Weights of a small transformer language model: 20 layers, tied embeddings.
Each number is 500 + 40 x the weight over its row's rms, rounded and kept within 0 to 999. Layers, rows and columns count from 0. Numbers have three digits each. The size before them is the row's rms in percent of the matrix's.

# gate: layer 7 MLP gate, 448x160, rms 0.125, rows 223-236, columns 0-159
# up: layer 7 MLP up, 448x160, rms 0.127, rows 223-235, columns 0-159
# down: layer 7 MLP down (transposed), 448x160, rms 0.118, rows 223-235, columns 0-159
gate223 100:438567504490421510460531479489488534467541497535474540537412489527519473494552424510408513526455454460556578436520483557484475456481508530433509548512500425503464500506464528550482442470460479508436521530578465504537496436468534454448539490576532528489494476523481537453497463541498469477460550580563452507450509488429572503572484485596511505468537514540537488527472485502461580493552528530529435507572487541485520516495525535490442467478415488571498514504527438469523526484514471
up223 103:498497498479566503504531479437516450524502514470486539570494521485484464501504470471532514517458543539429500532496532473501515494536474427522577539510487542568488588508466532500521517527477524591513486439454491472518552464563573558433413550493457540529533510555494447515457497519554538566444405470491489382515484526551509499506482479514533499502452454409531451542510439512460527489548435436500461541453540538440534534572473417481524495496517553546484463456464509518436474516490478
down223 101:476465512549546479508513437562491563461476432475519492552477435512466536528539546559450464540483466467543376494511483529508508561480471501559527488476488574562496501564535541509492535391456498440481539451431565493558478462505492439479531427520540512547492542469516429525492493426464543419481527529484500535518536499470534488511481511514487461520505488466451489479454491504485457547521475521592555502454526530419544507505405490510475561442506480525487438538559548503518466548452526
gate224 101:485485530494470517478486472535489465512396505511474542555512501507475444508495499445469431510510522574508478493495505484517482482480513505522470573472513588504456436486491494536522500544475581474552504490498477526537489571568511501442466549558542464459518423471551549490411513496575523449474518500462373536471450523443521511502428437505479563520486483531473531643512515503478535520546446566498540528542536490505461527443490480433452493562557537546542496475496503413489521523532484
up224 107:547526479493466462503487424492511467438428551482552541542551570488521424531497533456578465476489547536504490487518581458463453554454483489524472550553435502452453434601483549501502443507486529506492468481494447457490444561563523524500457485506480511462577493453561425516459468459522520456447486537440523565491529571453497516494458514518467569546559476435480501532462560428460485541432490544479521508543497489527492509500525502469538466541447517478521511500567405453517477491488531
down224 102:517459503445463476484509456529530511473484472541554524454485468534469490561507513488527444460508534489528514524485506399439423481517553540499558480524476531464449444521480535573534485515413600480555458483510518511503466494510561530495524500542539515388520441536577580521465461529543553470483503556468419542444467438505520517564447505506555489520467432388487465543528509489480502550469484470513502517561518459515471607469462454471489492553504503456488488439522509491483548501549542
gate225 094:470578484585422483532511498509507565518486550611465460526506433500436469504456502572553571542509472519540522546456488498538517552491497462509496500523414537525438506560563599492472458530449476567454460516552516477449499516537589495544533506551506477503506548513498479430473537467551435475467556547502505457480544545432513462479499474530452481486532520510525511476472489496535433484461489490510458472532490531495449549545449518434478511527425503498545515488544565429496439441539520
up225 091:461472528441555569441547557487490449525482533465493535464473473512498481528483449539469520488526553515505505430574503535441541464524504508489515509425510496524570433478544518469519535432543515497599438508467495476483534587405468404454456444447471503433502542507513510539482556490527499509464494491480490552513521524449485468453475477493489511586461479517486538541488519596459459426555452519495505583525537429526563495467492515527605586485519508476565495505473530526516497515508509
down225 093:465518460486535481529522502496510513527546531513476523488544522466477462490457527486536564440473494413496464591498540514494442498481604526507513453506508497514488549532509492504439516466469478516412521487511467456495541521475430497494491600562544518537537495616445531469524445456491465467507613532536558442488448511482495560454483565430456514541501512474552532521469469508498503513507510437407497454504480500529466519564447479517466496564473465492552487522425411503606499493518539
gate226 100:512448458518517553514437485515484486536432421477455499500569484507469470479472490568493528546547523577492559481500543552530521472476500553466451535468510479555546515504511473489551489518433543478499445529557445487465518468581446558429486548566523418494552460548507534485530396505555518513468580478523478463480467495476523502502538486518459443470525509539474487544494510520454487535468478502425559451524468525490440510561478565431478510457415586446548501446502487497580561505510454
up226 099:524419516478551482571498425547538536499537556458505488406544504449447468586460473498545438523516486569511542465511460488495493521490450526519453486459509464513524482547537429509530539485456522584493456483502444448493530552552486496512523506504475452467541493531527552543524475432429480414470535517465484483552511514461422405569552512548478508453528446571531507462478468512561481498434546544500470522546427466483550585458532507477490512522460537445511447523566522506480468485499501
down226 100:486540590514420529499508512468534464501490493476551572544525498440539481467486494503499529527512454577529516477416531481511551461549486510529499517535490429487530488489590526444484502516491572563487536529563509497484527525496438571529457492436515538503499452555428530478517397528440502509555498455469477506513556540485496489543549456526466481509464508541480531426437530492495548460462464455504444555530415440476476582435590512511504483512414488473487514503527488409441468484548508
gate227 091:558486462462495465552567518507461512468552546493500539419461552484526455526500468468498416571463517527580543491542440496450529522524563511488465526459489522506536546520476461548500435472514496537524532500459503557467502439567478417470474531483554430465525459437484534556543524589447538427532508494406468466473429496429498474532544524514512516419440537533532501523544494522477465465567439479534470464502409481498483490520519489519517551491433433456517515482508584489502475463517490
up227 088:501470434486567530470492569468493450465552405515460504505571543538562465494484447505592417488558506495487509547576575487500535455539474526495570546508560514485519488498515441479586530524569491472515440461474556580452493537540547497463473510412502492490446476483473469469468473540493547504505485498451492483461502546493486554487523525537479510456444519530461504592456447528444454553502479516478419470536564520527482485508437484499479521444493467564539405512522512510535567518503489
down227 088:510457489522474468485506485514541610494509523470497572469510492468462506508484498572433446552482567458457508510546476588470549516500482467480494507452446468506429537459523507500446421409586490546494575536554541603459511448505519494606493522489507474481444511489534552481497457523503518459537460519515483503469470469464499471490503592501475439440469484400424543540516421496439493519492494438532501508572546531550514481517543542474511479479500556503525565484478531483501525501551466
gate228 094:524491561489560542545444504482443500485466486539450469522493486458498456539510494517482468535503512495522510516468485482508474514440459552524484528497505500596526517510496505564501481533461497577436449514485459435466574500538581539521422580431472474480502503509501507462536492505567492572560498512521508433428499497446486502520505438431522535544505403491491492464475537543505533465533474456468517521532463391444582579479536457548507471541514554412522573438509575499468562532520501
up228 092:457518508523489495539438465490551545464507469547454532467521453410452401533462485589496537487495473459525489580486492546541497513534529465524469504410549491517463463562498422447516452496444497545441509516483477501475488521522509491516428488502472481476413514503516551517548461579558514452510483515518572577506564492438529485533555485438491560535536502541488531459504492444569492493563428474438487509479477442436578523524529517444527526541459463504454522486499542519553500511579452
down228 094:513476443521497437526506509496479506566462552444521505492512534468486486514548473425554533484551525467520490518418478522542482503515460525480582489493499475580545492464517387502585559494442493499482487529489472493464511527486504559484467515567504485523501535437519523551460501436428617536490561413542480502435492455488519467488500474517498435477513512430451470464573494524527464536465409464434480500498543434535465541525533567509564549544488526441550493493496570519553523493525560
gate229 102:509453527502498576432465447466486569494472534444469488543529522487408563451521508469422442535510454484504513499505513451571570463504518534443437477453551545562473469476503482530454440518487490499490507477513480546493534442524474457516492521515507525519487494460477542462498509488505513585507506467578496431504460476493593490465508482595486511482467542487449389510498461446505530500508507531526501561530497535440487614534570510485479553501605561458480498474480489415536482562534505
up229 102:505499515462532465486404522495515426510544497476520434452413540586476535505559454496584454462595513528509427451471464539524456448524437488541518499492551498515488409534467463473516517547494459559534505517498480493575567467494536497509509517459538469509421448517409526503492573524526511499542497541553501550487503489529552593474422526472449477461499439444538535545563495444454527550542488483506516486578510479497544535427536488485538512480510481453439491513496489497536508541530536
down229 101:528550450504478485508485496497470557510460477407440573415462537518487548466470556554526527519552536568534480545510497502454434442526513550573449492524514515511422444519478470508540478488478442428482523494468509471472441515517531420460528427535497477440516548492495553496539459516541444579527546628506491499503457515496519574488469481495506545534525542527532451473538472467541489462420511457524445484462515531474508518441532512610464550504502501531555452528500550480467496444474510
gate230 102:427443508549524554492477512438488534501526415560479532550526466452508474412510485526497465478415470462513461519502539500473473572460490502507473480446455500545452527572518500496509483577462474488428546490472496596476467528581564427495472580554533491522538485508516488525536506525525473539559497485479501482487397432498458446570532446519481537438503560582480507452518488473488520490531428472541513552532481534413420518542508478471542500490466526471513514491469498431507565483475466
up230 102:435512541497465415517502534436500584469488516528476524566431466422532456515539497518521440522500509438493580442538480542492453494533526528504517475475491461559500550469476488504457441525572537518448538535454493525519491521449580451490526481516441520486519498527403462476535563431491471573538441576480490510516483435534479468512510445583473525495492500437524441448477489471525576492507530442519496546509501532406519488491482464451513503492551511459473576444553470469530454545556546
down230 102:448488525530579540540497471458492467501591558542511477473466509513483424467436483517497529454567523529487482478511501536485495512565537533442473507472526514510491495488607486534503480460492509440544520535514526495493554557516478474444468517432524498473536460433503587478480302530480514407531469464512477494534536492531476460483493441582464476497514491437503540469554453544501456512410480542469519515571482478517495456521508536455532545520470466564501503490509533514540545503450505
gate231 104:542513536611529466501452487497466518570531502533462456479456546535448471512486427549519513571540485526568505498468462541522571471370453474504469527452499567473465456469503457534522481463596506485522466508512473434529511540525461473463485535527559471568464584490487507489483482553494547471469546528456479536457562502433549495486534514495523497531515566453457527558486577554464504485488496521572475488448508495447534494478457542482453460615487536486569494505475536456487460483525532
up231 114:575523520601461427490497460490538494493525438547447472490443552472528458541489509500482484592502462448521509508504415528416525489488489438484453559491542503452497512526551497491483534448519554484442458433522486485491512551542502475482500518464576471576444468448539563507496468517448497495484588522468517530438509444487545549491517540551521521577501561449461519536418508564481529450445527453530474450431483497487481467461546491474481476553460579499551514500521447503562492463490565
down231 100:591468498468478503509513505466511527471529468522534501536531546464442436480446453543435497582482422555517479519564479503490579514491488479479506495518553538456495531487468492448494432486524487487487538487504517533496477550452556504506532530500583511431477532468468440471509448441451530491405575454501572575464517498534510469491498517484555462574479480519476585459541445483528501545432438560541504526473411510542487426477589449514456494506504583506498509481507461544502540507418482
gate232 101:547563505470553500505547448453484504473532500483472473477499457489501536455500509620486550494540466504444525443533494497560455437410473535540473547551482458535537502521492515485493534539459496460457554535497454484469548478532494502483508545461599485546477511480467498479527457541495498526486536492526415445450468474474466501550397473541583498441505452531476523542545450502423513513498462538482555496569472620428473491502517534474479498574460524407504466467529543497528564559514506
up232 097:504534510516503484508472494581564501468514495492545524483416525512497452565515411558469459509538487569517522467526481497452491500547445546451493449577578461423522517543508557568551480508516518547471478486412483461471489478491502519429458560471453557527495465469437539522522551524513455438508473479547489568483455477475470468510506481488494440606512450518541499530584481487451533468573493487536500497490459511551508416528490512601515505438539457510532446491536473439449528546474459
down232 099:506560452479517522590480482519503476441514549567611506468527444488567561552501562455506504430497605535532497505506497509512461529499503519492469513521507464502464515517502455459497483493482464544514497484502504474500488446526424477492456525443450471544510431492516579500492493490457503533424505461478513457488509483491514517518457469515465545563468448426494527507501499554531418562586498601504493485546509555480389467467570408439486553475515500449520559521531464482477472567556489
gate233 097:541404579524431454486537514568519467554474479536463502529524541512451440571567474542473539506524487495441429458454501498536512444452478557473456495466536503516490499421463500562507546440472562590483509478412539489464467598513547486544481486532457500541550458516524512475497511500547452476540531480533516556431441538491481542499534472508419536471512523489481509548522489440507498562543514563513498508554533445529493501604494596436533454485467512511524515544481521458500485489473480
up233 095:488468519486463546471488497438504517481501416498469521505454433475578507529532431606520502519512449542468465492610562523479567522493538481504466527466467487490559525545474517534520488478570518491527489480445534516500509519478464496516475568518502566489468502487426485584456510472512558621415486451480548521494483498508459463545508475485644490538503549462556469446508514498521484508525435502502540507470476493477573450597522485518479475505500528526504448435484559513578526493532509
down233 096:477465480509525506522525528490456432434462444511509500582600476453444552459533541504464513539504500473571493434501508526547495514477472497489552488456424543531500445500451469434502484455557443406500510491564517558485542460434458474447447445503571512483500502509546487518551492463529524515500535458503465432461530467376481509524551488491449528523458541553536527476459519476531503464484463577518526525573497564499479524476517498496578526549545499552541565502536439483407533515495527
gate234 101:540474499526549507507500486454433540470488508487473472458466454446495547459459501547524504474514509528535464473463460475519583486475504510478475545431480539483450574523479520551484423462450499529529531619555493542528502455445515551582476572512500495546451505498520467494480471476592444434516498463494535533473483536441558538531525501469451469487506563474499515456507468507561440466515510536527514412514446490487528560562547485446470489508531441473520490559420548564496498494638521
up234 099:458504510507490448482490511539534573513496486533453584568476516488488518490552442479452454611481540548503457547505438502452508490591567510448489549501528540566488514459506578517468481502529467477539518424432515507506457434466580499572483476464501543478481535511475491545488465458502526489480473448500481510487497475577497426495506474497536494557465545483494412495477557510537535454559563536506568458497581458476535521462506489491469565472482465553418514560503419464498425495534535
down234 101:453522441501505510556517450492491512500532486492508598490527478481499564533526517548457460494471556481472438428470465482528431494510440480597514477503503509506477553629563532460506533514477519464517526457469573526401488461536543520502469518519512499465521562466518515483441426513512538452551377436466510482433489479539537565452469478552518506498492555531475512413490568474549516389500481469412452527486485546478468473533522510514529523493506543540538521496544497499497512509461467
gate235 099:469468510573581496514506508534499540564526527521475507539522518480427500487463551494543503411460515438486434407525528512528462430490497473520491515526546489515521527490481460535512482500464481491399491501538526543467500478530479415471538505538494473546482472507560485462498519467513447473480555511514461432556524523513486448476565471519463579523507532553517519498595495497430438516506516479563478471516457519541454442579400510512432434523455527478609555567433510495503507551554481
up235 102:519534497510512547511479477486456466492474571509520555480488413545520578437479552472484472481522485497544609527546440457460514491512480533479529597485465519454475467536504478485512499458511466484504508475518476509516532425565467523479482523532432477496537525482491504469510438463543411538580553482522534519476551457491576487465454469629448513521489485511532474463529421517524570484483518451483465568502487586488497453452604487484533462545452497470557557492525525483479466485420453
down235 104:510459517562485444485495470508426517515525476491501560526483551587505520518488545468511477437521481497427470500506447462565447479526560498543481600495532512486450452434457460523527475489575506458438555528467477548469467492493512422510538505471532514556517528515517394529445471561558500483492519544439552451504526555441483510486589527600465445512480514477491548537507445448499490460543512504521577512500559492474457455563484551531492488525525517446475488548510500467482431516560410
gate236 099:450530552504529603561448527520472528477440478550522556533532401486446490463481465574461482520487405478529515517501438545535497531452511506486451457440533523534478418497531574510500495545458499576446495483494499497465507394520438479488504493571539473479516475487454490515469488502456511590502526501513529438457432550512471446572488512465493565530537524539496515490533551536507415453500502410458442500497485486533534578527495505523462524531506434504577505478497477519448483516552463